Part of a small language model's weights.
Size: 14 layers, width 256, 4 heads of 64 (1 for keys and values), MLP 1024 SwiGLU, vocabulary 941, 13.8M parameters.
Training: 241M tokens, 3675 steps.
Each number is 128 + 32 x the weight over its row's rms, rounded and kept within 0 to 255. Layers, rows and columns count from 0. Numbers have three digits each. The size before them is the row's rms in percent of the matrix's.

# layer 8 MLP down (transposed), 1024x256, rms 0.0758, rows 134-197, columns 160-191
095:087095141105138116115216110099051155124120143133157119150093088134138060182139183104129093148082
099:151121125117130182046073126129132117107127109139100137132127092082211110036152097163122152171113
100:111152206083056163126161128125142108179111115117133131123154161118090096126139154150102179157068
099:120088105141166170100126161104129101119088113140146138135109121101190081106196137136148094114093
099:147146074146156164124157179107109149067141118079163131099084107129111101097105098101118108096076
098:105145158108104104148168184100206095132127133140139130149169176158136136150085169194105119144101
106:077102104159099104085120107124069144101096104077111097147078133095112094159123100143153164150080
105:142118150137144074191155145153101110125119118073103137120150121082135132114130149101118158089077
108:161060152117118152182079077160141165095085098128102174168107172113142151132153122118108119101099
109:121113136156138111134057147107138117165106156139139151145125174084146128144108116071088131114134
094:165172150122147110107152181165141105060164149126102111117140142164187160150144089166090099118107
102:119140152126168107149140111129125148160084101144116116112116077160081124201140102120152124147124
104:100155194074110142106110108139154164084109160138105207157124108095165162167134148182147147106157
097:121108085096139147088168079091119130085129155147119131125088055127071090175076116154155164100158
099:145105113133186147097142106075073119118119075122126183185147121136136090168154177096097126161171
090:213124162105076104125156084079193126101115067124070147113094131114118147118098159076173170144106
101:126089122118136101140127176119125104162131183124141118135213080130124112098141159091088103117131
106:087077078080090101124077178135123107103127161131116178137129076194125156168134096164205195132124
104:116175147123200131071139096160180140116151093122114109091090141093127094141140075131102106123114
102:134065136114121108087083064133131077125104146139157117201091162061090083174114167148109203115167
103:116163169183142149166122118113110124151146130156117136106110169161163109077079100125154113113159
098:236218169071135131115076154132107088165178155175119130133105122143129115143126128139159140167084
105:091123138136153164108096116152145128089114156113124117188155115122139106171191132080159128172152
098:108080119122142148164070142143083127102218155205163124093139145088120104158128163084131090150027
101:164181099158120133100080139139092166173084144133114131116170117112133126148127144089195118139109
099:117150169149143100123114124105138124151105081141168128106063127119071130103088105180126124055104
097:129156141155188145118076166096152096100171140154111075087123067210167122094068162090165118126103
100:141060194138153133092150139148151110130116093149122110080120135114101140089077215147182108152122
103:153087116164121094108112128077136122117108140069081134093152147137128116064124107141115194117098
100:102103143117147071159081148175107158087139098126150123172141121123144170139163126101156063159116
101:101176140155111134147089135143157085124170101137112157176118113141161145149103137150165135086125
101:111147101104076165145144150135077148147119126134176137156088151084090052175123136132092135195119
105:077103128106124145155159127120137143135120119145147195117127130137139121202084139150126121087131
102:089110127104102122105164114140077137088119166101077132144113138125166129164055094070152135101143
100:104125132082126124075089103115150116086153129121139118226119140158151123120075155164153053123169
092:158098100090086087135116155145138090132195146142138129204106141108146132134114170160101105212084
093:133125085121150140153088074150186102078107108153103171151128074091173151109114107119107123097087
101:163100143167148116143117135137082078123149071091126126129152126090126233151165171112146117139086
099:127097144124136089163116114137109147147101137161127113145137165154112130147129135176097128161154
094:135113209222145117101140104099121141170109128129118045122135161112132134068102086132150135100111
103:107126157162100114143157193158132115155101102161140087094167140077085061122100164088114162092116
097:068140154113165135176036110157121116172119148168143125147050158154150094167117160144119135144141
099:118212129140155125100119069121121118154172115155142119139076149121103123080144171151115188125127
099:095126104141137169093170128133118169148118139120136093096161129103157124230130152116180095126113
096:150073136120112151059156089140151145099136113070099152061170137116122130076125144121088163119110
100:120165142127121106116142140153131143144125180066117152124129195105157141107088077143142135112188
107:156096127124104120176118144129164123117143145082121107128145083190081106147151107039160077134160
096:135108121171112160152178143089149126109073114125176117102128137159122148153095092169146064124081
103:098150114119118167108102161115164114063131139143152121113120104130157154126114170158113130125096
096:092148128167153204126156121088045155140102157111118104093182093159163108084123112170113125111134
104:101092087151148198147104141102176104218163144128116106086110183148119129197136138133099161048073
102:111154146142169179151088161174146113147101111146144135120096148087092097083145253128038119098132
100:103146177155095179122142089147148149142117108112153175154160064067088120130128106171118078138157
108:129099143138144115085147135082078116120175130189104115170084092092130156158165114161165088095156
099:112110136131168138145120116110133178164151121080103159085158156101182104157097106151123073180145
097:151089122132178114114087167088123166148164107133136135123141106107109153150196078088177067154117
098:116100132104117096152139097114166107108116152130138128189120157126126122141072149169070130154163
093:145130180186172126104133138136140168140108068130126161099113139120131093067160091126089125049153
100:071107117151166133133121131182108148154105172088101116124160097122143143082106152111170140105169
095:104109101092095126110148143169145084113111114100146110164139122102107061072149132123118144109139
095:119142140130104160147139122100131155080155102075094174117125165113069087136148154095115132140137
101:127074169097132128137087131170139123178098090121144140134128095170128183149095127110168160201150
101:164174145115157183120141139131140103139158051126090110114127159117078119059123093084098138033128
095:144103124104092158123118129120148161133195145137130133134078133111142164116141081142134122138096
# layer 8 MLP gate, 1024x256, rms 0.0832, rows 135-198, columns 160-191
107:073143153080080097164152192168102194125132127124147198170059136184096189163142142085100130139174
098:135098124056060105092176136123128119179138194161120104119109130064087089119127187116113126169140
095:184125134133130129176105147133115102120078109091123152116118093105105145161106119154104154149134
104:128184125075166090100130143117133137102127149167194098164119139103152129175177117144124166128160
097:087145085139082115160138090114152143139143158147136101151088120182106103124162144106157091172173
106:096140201121112153100114103165129129101117112112121131111075137071198161137173178107152170194150
098:135145200186159142093123155150142183132157109085117102187114106105154083205149048176055115166160
102:109107120170151156177139163127103127099155127114129131085141174070120123139165160102121114107176
106:082184160115074155098109134147195142190113103108176152129115098113168118189176116056139126075155
094:130104098102159113098124139099155161049115075095165127191112111133147194132174087061153173111170
099:135086191122086132129124101166080063147157119087068167121167130114172169158156162059116132090145
106:129122151122123152163113099163104098087127140127174150159102126149111165139147167085144133131210
102:118120163132122107136121122129168098137093087117090110111127154085145166140129116135131121183179
095:124089119160144100107101126126081094070112123100151087167110067087128049128172081161117179155127
098:167090144170005088120154104090121112094148120091107112098137142084111128161141140087153111153137
099:067122151122107119144159087178135136156133106105056134118152120106179144147110154159150157156181
111:151163151078075126070082109139177182130115164111155175155152111126155124179154080133156124128124
105:122115131128124113118196079120169126160086053033112108100140143180186206174196115112113176150142
101:119136173135089105091095102123154155114116127081152127059055202138123135167127114100128116100155
098:084152036124183133149132204099144094074079069130102104119123127139119119157135129157101197178133
100:102181141154071074176144146153066149127113092123098169133180165085092086144119070192137153108111
105:091128123091082139110153124154145122130174191108119123150130130077092091118073126149118121150139
099:159138109063120132073156082131146150097102162132148086154092110138070113130151073140070194185137
096:110138104123153120114055144163151185116079103107124124154110141128115161113120138111104105111126
099:093128152099099159123127093111090116172128100130100137135030150106123107115144170167120133188188
105:112154137094086133085148199140104142121074126095106143127123149121098176130137183094103111144118
094:159135100103117123105120134121136181128105095115139080104155110183148134181143086144132154139156
094:168092131213028126176143142080125121134078107047157114092126154105159133118158143123103140150148
105:152129152141147086043157142129108131082133170106114126116144108128099128164137131100090144111131
099:152105134189158099128108094147113132105178138133130124117105120167148152128188097151126117071162
102:176162140078091091116133134155092127087122161093176085096130083097154125125120086150214091130180
104:132135147148125108077152129100154117124100109121093185177123153104092082096122148142166129116159
108:111105139103106108102137119155181152162190104139158161081117084113137110145117068080146138146181
098:104141102097085179093138100189117098087169089093168128136132121117146107132102142164174151083192
091:137089153121114111169105094086144095148148183161101108093098121131080122136129117080147095129134
089:141110135034145104094188141124137092101076094143121153106127127107160097113168093106158103154150
105:169139125094108119125172117139159158175060142097151179129074175126151130193115063172132153151167
089:093135125156134086101132138129146124112111126168118131164116154106103135131098097137216152093171
087:121123133055054126105163087138164143157079123163124128127070127158067065157160142086098076154186
099:113116109109140148146089165189156100072113190114122100154131101165132189121080092126094180107125
103:143111112073133129123087081109093153149173125122142078149142136111060144098061169164164161127138
095:051070145129128095094125097199113092100153102143145096142114159108158171143204114144150114138155
098:101123159129123118127104108124158123096107127131150144190142194189115130178166111139145180141187
090:141105120123101086097076083126177150130123088110163092147191081112125248126147095165093188103145
103:102142160159146086141173168167106163167164127088142170145166140103143146143155065116100124191122
116:149089159121130104133154089117142144138088162134182167144089069132154126191142123130150092123134
101:153145136184116184078036151111154159123163170177092141173157180071092087145080120109117120133179
101:133111178156115089121113120202145213158182080094088137140153131082115147150169118055179129147091
092:127089121144123100180088143104110147151119148179100070116111140171143121099083183112159082093130
103:112096063143075097164131122110083165103101075106125165154091071154129141150148154127093150115118
100:207137138109118190133146129179147166096128131098115082130155062116140077091103142141111099134152
102:116109162157064128163104133170134116195137122105098141168068101143153117110184120101109142158116
108:184194111088103095123098184152148128120085185088118128112113130161110157138167159144140125158143
103:067148184130140132075073136107158119156140106142198098125167180148126130121134100144129107137164
099:154143180208150099031113198117068149118045083086141130134170116164117107078168143129178111121113
105:162194123146135127076129113133138137151093197128150117117122129122075123143102158103134174126117
089:161116153105068066090102140082103133153129124143127113109121166183140099088134088122132112124181
088:121118144164136154113137131193152142095138062120160100153155139167135137120047126155136167116153
095:145092131150146126108130162147062127076146113151089062091125144113169114165089140105082124165102
093:105139145125134159182158143130093183105108047093141111126150178117112127064178109153132096160130
098:144126154169112168130175126133121095097139092119136146139086114100202097110189140091161075132151
103:120150120064195117074116128134128137117183106122070132157111070147120172137126154179061133106158
089:178186135193100131117104174126153115089125130171144116092129161115144142141132155125095102115155
098:135180136148116105100135092114107104106121108159152125111165114124113049100105109141135087107141
# layer 8 MLP up, 1024x256, rms 0.077, rows 135-198, columns 160-191
102:122082103079055086137167097153129101110112139154111144108050080179097126167128126091136123126194
098:137168137120172142090125159079120133098159096085178178122153130087125173145088130092153209081090
094:179122126134151136165134172126166088103086143098071162098118096120173112079123103129131136169086
098:058138102087143079162162167078079126126162151134118089105140137168153110171156119189080075107120
096:131055091128124130091157106103072075137193151180168152110155202096111126153124152164118124124138
108:117118087097115180120191155106067102099136143123155141139175077121150142105081178184187108117126
104:093107061101102122126163184156108177140106184096116152093076121133109179122128105126089072124133
108:129111127130097123098072082085119202092146105083147126157124130121150109126125120100133164136107
108:131145136146127108113095179130136099113147109114155163093113131119150101118173121094130122171184
095:170066107094152120117113126123140157127060183123115203087122133131125091121172164080094151141147
101:184112110141149148122097140146134134117150111097114108100100207122147091087095175098136103129148
106:124148113106157120147111104105109168117136158134129132053107149158091067111089193139079124134093
094:116144145101135131158142103174134173202123079122141084136148124112118120194110088140090134152128
100:101167140136134097147118068101130149156125104130108152113123097165087167158107112102146163091203
091:134177157139179166090204125176125098098105092111170128096150114162073158130140116153070177152145
101:100149107136094118169074154117134101104168103204125124124159189161148101153100131159136201128156
107:133123149165140147159126134150114150118160132123087110134174136155079109065132124164142103167160
104:165186134170163142129133127093165106123117190162104128117113091156099131174175095166143123129113
100:101099167148159139118131151171095149123099191126153137112144106171138134118085127102122097131102
101:114099095177158068161103148090132148123101202124182114123117136167140146132139132130106135152133
097:118123111109133099171154126122172139030119123096085089124095155113153135117076094109116118119090
104:142157110099113169077120063135157116171143097093159144181156143106085124129145130157139060111170
097:131124107095150158094118119139109125098068152200133121014120151118157107098154166140118151097165
098:094198081159087142060136152134132105168154077061149194121059072160111125158151184161112137142099
100:143065127095105143069121127127195201120107125156144106126103165142194077123148137181122097115143
093:160150106164152122098151170173092138123080139165061145105139139144131121076161154127151114215197
099:110076173115090157090140112145098145142140087119157126103127129072103113134144140126137068170087
103:125125108175122147105226124102124142109100063155195110126081128150119134111102104098149112111125
100:099137128117114095132093178129117050031086140082135099128177134190138132141154089101163099124091
099:135115176131116114162154058154164138163096126076145135111116133115142052051148092138152093109093
099:121119129122009164142129161132132135171080136101092107164198162177078119145106158148099140168131
106:109177089115052109158140085189089107159149089163121168095120081182148151123102162104148173136112
101:167088086136142173132136130106150099148086106103132118179138147100134068053139121140164128049090
099:134124118141155106083133182101166126168137146098128173153082122114145071149132149121149180132173
096:134100088113110135114118132092151112111066138131104180100143095102152112099100063165125158107137
094:144191069140134123123169188185136109158163147157082138096101160146103098125159152119104089148131
099:125157144145167105182146126164133184164168199079144158105127101147103068138119161158129128156139
096:080166181131162142146107113149128117120139112151102062161144132111076088100109094142096153149120
093:072158140145106179067146144180183133101130151101084172128145093099163076188097194150106153138129
104:078168120149113165097133143137094115184146150088143107100128127154136160137119152147067127166124
099:149092090144167098164108135154145144172120126119086145110105170127087090033134137122118116133107
099:154146103130133209107180141136101138215132114131144095142090091152087137166130227154171184068087
099:147033200199090083132195160096136128136152074106136136110142115135128160111110070140165100141140
094:055172117124027105086137115138129123095109154115196138089101161143077132109129075110142144139164
102:115128126096044055157132132078149021121094109112121089094128145130136125112108108123133159111180
105:155145164092170164131078144158137120168114129145120120096194129127153129052097064104098021152093
095:158078129124136133153117159084135148111132102116088109083150101126115241130077138127084080095140
102:131158142086076093080168133134074136159136168074162122146077062084117113147159156084064117155165
092:218176116114065165147115108185114105152058121119142121117123061148097129107133092123101098085172
102:072083126151146106120167067142094085106095189162112085121079123111113148131106127090167147126093
102:118125149178169099187099134111144094064135140147126163100129121126087159164087128116105147107144
101:076127129140121112118172128105177102070129134088159137182122085083092096175168104106071154116202
107:056112096208115123071114132114104124151192108162151124145172121149106084142098080153145137183053
098:179059156100161137113151115151067138126106091093086128103098145107171128133122124103155095139080
102:138144069199148135183115156160142139160142148105129123158172154149150185100137083178139096116107
099:104159161142115129127174119189144078134119106154151165180155083122136069160138129123129109159140
094:167123161112078109110177141134119108113088123096154127136158117140076157134114097131153088085137
099:092145149111097123086143093117132105185076113149109101145138154115092132117178143148118196088145
099:126096146121153144178151139147088091161143163129100143100107043155132193145085155160084099096172
097:123149192116160161198141106160155155099185083156180123092100141119157181164105129118161104104134
101:139180149134104158101106137088127155159158075113151117150180081108174130086126171074111122183160
104:147135107179150143147095128132136044098106186081169178112076190135133202087145119154127110138172
099:135166098133142122082090126145128146149133130185145085121073119052088124113077132125219131171110
097:157084123179097086155176165183128173105163164132107126143139144118188082125108126067164101163055